config = dict(
    num_hidden_layers=10,
    hidden_size=64,
    num_attention_heads=2,
    num_key_value_heads=2,
    head_dim=32,
    intermediate_size=192,
    vocab_size=1024,
    hidden_act='swiglu',
    norm='rmsnorm',
    norm_place='pre',
    norm_eps=1e-05,
    positions='rope',
    rope_theta=6890.0,
    rope_fraction=1.0,
    qk_norm=False,
    attn_scale=0.177,
    bias='none',
    tie_word_embeddings=False,
    parallel_block=False,
    init='normal',
    init_std_qkv=0.0755,
    init_std_o=0.0169,
    init_std_up=0.0755,
    init_std_down=0.00975,
    optimizer='soap_variant',
    learning_rate=0.00522,
    beta1=0.95,
    beta2=0.95,
    weight_decay=0.083,
    lr_head=0.00624,
    warmup_steps=200,
    schedule='wsd',
    decay_fraction=0.913,
    decay_shape='linear',
    final_lr_fraction=0.05,
    batch_tokens=[8192, 16384, 32768],
    max_seq_len=512,
    doc_mask=True,
    train_tokens=80420000,
    max_steps=4988,
    dataset='wikipedia_en',
)
Each number is 500 + 50 x the weight over its row's rms, rounded and kept within 0 to 999. Layers, rows and columns count from 0. Numbers have three digits each. The size before them is the row's rms in percent of the matrix's.

# layer 7 MLP down, 64x192, rms 0.232, rows 21-63, columns 64-127
093:482555409481572500619501480462556457512582495522496516516469682483557491546539434523487579471460536503600516439520572556523473507509531563503507587490433565539504490511436490440528449538535595
115:459593501566459495427417555430471608529412571572506539458490548496438463555425484440505587457468464536520522430395522487440483507492419523534540454527420517450439413481530495472533492535345401
102:395537459467436501546489538517470539541443464465519534480545454577490525524511573587415538488461557422493474667547513445500542485384467530584452611487399513444559437532490552538504472470498496
098:521521493519538473520585443523552487457427545490477526483515514492536484483438504406544526485474604466577456483584612474540496525584551538518490508553540470389552447520511434435456509537491523
109:508458562521412434485525494463530544507434420490543534575528576492570481543498489533518519401437557479390568554556510540485471467458437538527436536425521490629491427524527504504396574592513531
090:469436473545489428508471471517504469576477553602559531549498520489459480509424503437514563533546609521548472506529498472508442449464460455414538563401546479512535514550455492519614538489528621
102:497544476573413520469453373524485433459489394582562443542453534494572461351529487563550554438536510405458553436489517449668563497444489493482429494465453504588550599422479577470490491515488481
093:479511470526464448364501582546523531518581565442520527571507402486459470485466505501392545478565499510426429524516474613439524520547493485550541516542410554523468464449533534502477513496532486
088:522454439485467498439420544431613503504598504474536610491445509470590549459494451394478507499592574466575488592459522454472520484482460492466462480573541448485530498504577488474501531519541442
095:485508504464459464484466502488474453519515522474538462416535559555495500504480574455466457523552526507478533516455567431521505572533464516537421460562606585565495514560542492596476527487515399
092:403507500574474493519508687449521562487579481442536431440448599439476474503487557390598519524490494402537470509504456540544518459498600487476440453566590526539496573524517532426532569475424515
098:456372432517458503476420404506425493465549515477567460478465454480501564619537447470476442456437446467392526519466474596473486520486448550491567525459515527496547608532487531549396412445537503
104:528512474460573497545489488484541436521446432531524456482462487374486548431476552523523468490505513477562506518474498462454315451557510494457452518536487525455455433525510432523440429470550470
095:501525474457501482468500520446519531556487450479484409554540578516508479566507490551517650502497483392484548572454559464573465427514418496522514548529550546527534561513539580549482483522473600
103:503445547454506487536503566431435444531477462377502592450514475528406389543559527484458532460549530475498493501407428572457556483464421425523434469430563547475437542599589454417509514518538532
098:572469471411517540484552431565545601487455553523521516466527501502509506510522553490488441558503454516469479449555539458556467522514598557506455560546451495568460417582547462641438534530504498
126:457483456480537485431440482550587456457549369513535508549585465545488561549348511484501566495470537506452464489449497618497524476531518451470452537465496491464434571493538555528457511496480479
101:474491530501487502538524513423503448506485503538484619529528483566521555461498644515428498506473457495460445472483455445515537474533506497506542468480504479378414474508470516609549594495533427
090:490476508457417504504518523452575451545493466456468446453444477575484497466435616559503511433422499462527502514484490529487518440565511502515413468510544513548581553437493529551569562507550519
097:495522537371458591509471478518470543420534503485533554566626517598492482436498471498489510625491585538444478469427562435521455505491381440484487559464499556491459430529564530535513476544456550
103:427412419471511472467460460558472511575511427558555446493628542517488520520451491497535531472481591488543536510473518448544484546440463532465455477436476461551495448534532523522490517608491514
099:522552497570568503474505566535466506452526522524534357564549568436445519465445487521492478553536578574461441513474493458482521490499535467568456396490611566564469466583423531437555519489500553
097:547511463537469498442455402419405516481537567562540485517522580471464517512464530465527621524559571483389536494572544497519522424480554578503410541573472436500468513439492547515544443553478496
085:499525504563466538527504500509482535512516580483557627599461480555540478504544604485563490576583525507496505513575515425528553440557575466501481567553498540459456466454408483497537485490539490
094:461553484529473551526654471517413481528517491474528569601514534542544399528500617507504472508469430501554446513543456401498529489495452471463525419630490548451453492471554600558543509441481526
106:435464433488463524489505588512518490516498497511399515547524614492493411444550426519496538500510449470556512507488530502543430565472465477553468457430532465501523529527562502532467498581497525
102:502524534460544346491495504501521556481558565492537543488428587545497491550537511539514548528463648498589544505476626518489549555487565539506523397464450437534491512464504547531557485503466516
088:485521389542445510568454508550503481460510499510453493463435583520562423525501471595504548487486512571423532438488465582468537573479439504435530520434542463538505531505599541476565548442505433
094:568533538623407505494479413551525506386553464475482549496484503458496590416469571613441494525526514521511450471354586502483504562542510536459487560578518514548493563499456492411565521491493510
101:576512474525441456406468518487473526411520517420453481537447429514566558552508456463453525441459560495524415546470456462466568552533566411443510486514497465464553520494511560499496443447456483
109:553434608508447515523509504457402498463456480501567489535519504566445461513504469519405618502436536521547532524550510469547471506590492483532533533446470494478450519566608544521407461519545448
100:486456561500482426577437584507573488486464494367500487463492398496473574520503446480500417503542374607478487422538467497465447518561550430489518524516511398449470561519463421437561544612437408
122:387535517520455483516537511590524540403470512489533506446525484461495512503483475518434576496366498545480517494590467552488522516498412498545524457533490527439502517564494514490475490498437476
111:522526486540474402531413541467441405490504460476467515550470486465568441551485473424480529516474407583456442430582467419515425489493529496571418481395585496459530554489592562470569562494350519
102:413513467392499433535508519537526520454533505543580447414451545478483495500461501481488510523471500524451496508480535536499525456478404483577517564520360489493511556463609529625484348528518413
101:502468509477526540483450472483548441602530519497455522475478496527493541600480490438452505475591531459444514550537527610459436443510533500621494419508465575445590475545536522507430498468452493
088:511366545448499501428470492450509431507537523505436583537501426573515440577491530428442524617494575436503424501466532463582485506492445500371514538493482542567542465531529537464425614466454537
107:482477481511387597514485502542481496493539528488507426479449488431469471509519507523601573458505527534551462529404650546550477530476456527507572560550525421553508504443539522520459369523480551
085:461529522466391391509569517469459529547523573528442465561545519456539445506499591492461549417543582481512495445469459557498530492523492478480552554504513340533527485399532551464442444473549484
089:504476532376496504580448536531426454527440484550476599501526553491580573579477504516467494501478522542506596508513525553460495470435508433494483552472487517478472548628569552613456527483492550
096:530435524448616534472570462515634496494488453551532488463631444564535520468510444502586428430556536494577581444477457491450498523473554422496510500497522477463560472523486482562411552579508500
106:573508456489408640460490479521523543481506436534563482526470512524609557435495437512584489451443515482535534530497424566538518481479466435398630491538523542591438505607556523456509563470535580
100:460550577462425363499537476476517462530465464579446464512456579526537473522484459537506432494341509504544521488458531464558438483574489392578470473461492468500517549499527467451548640594522533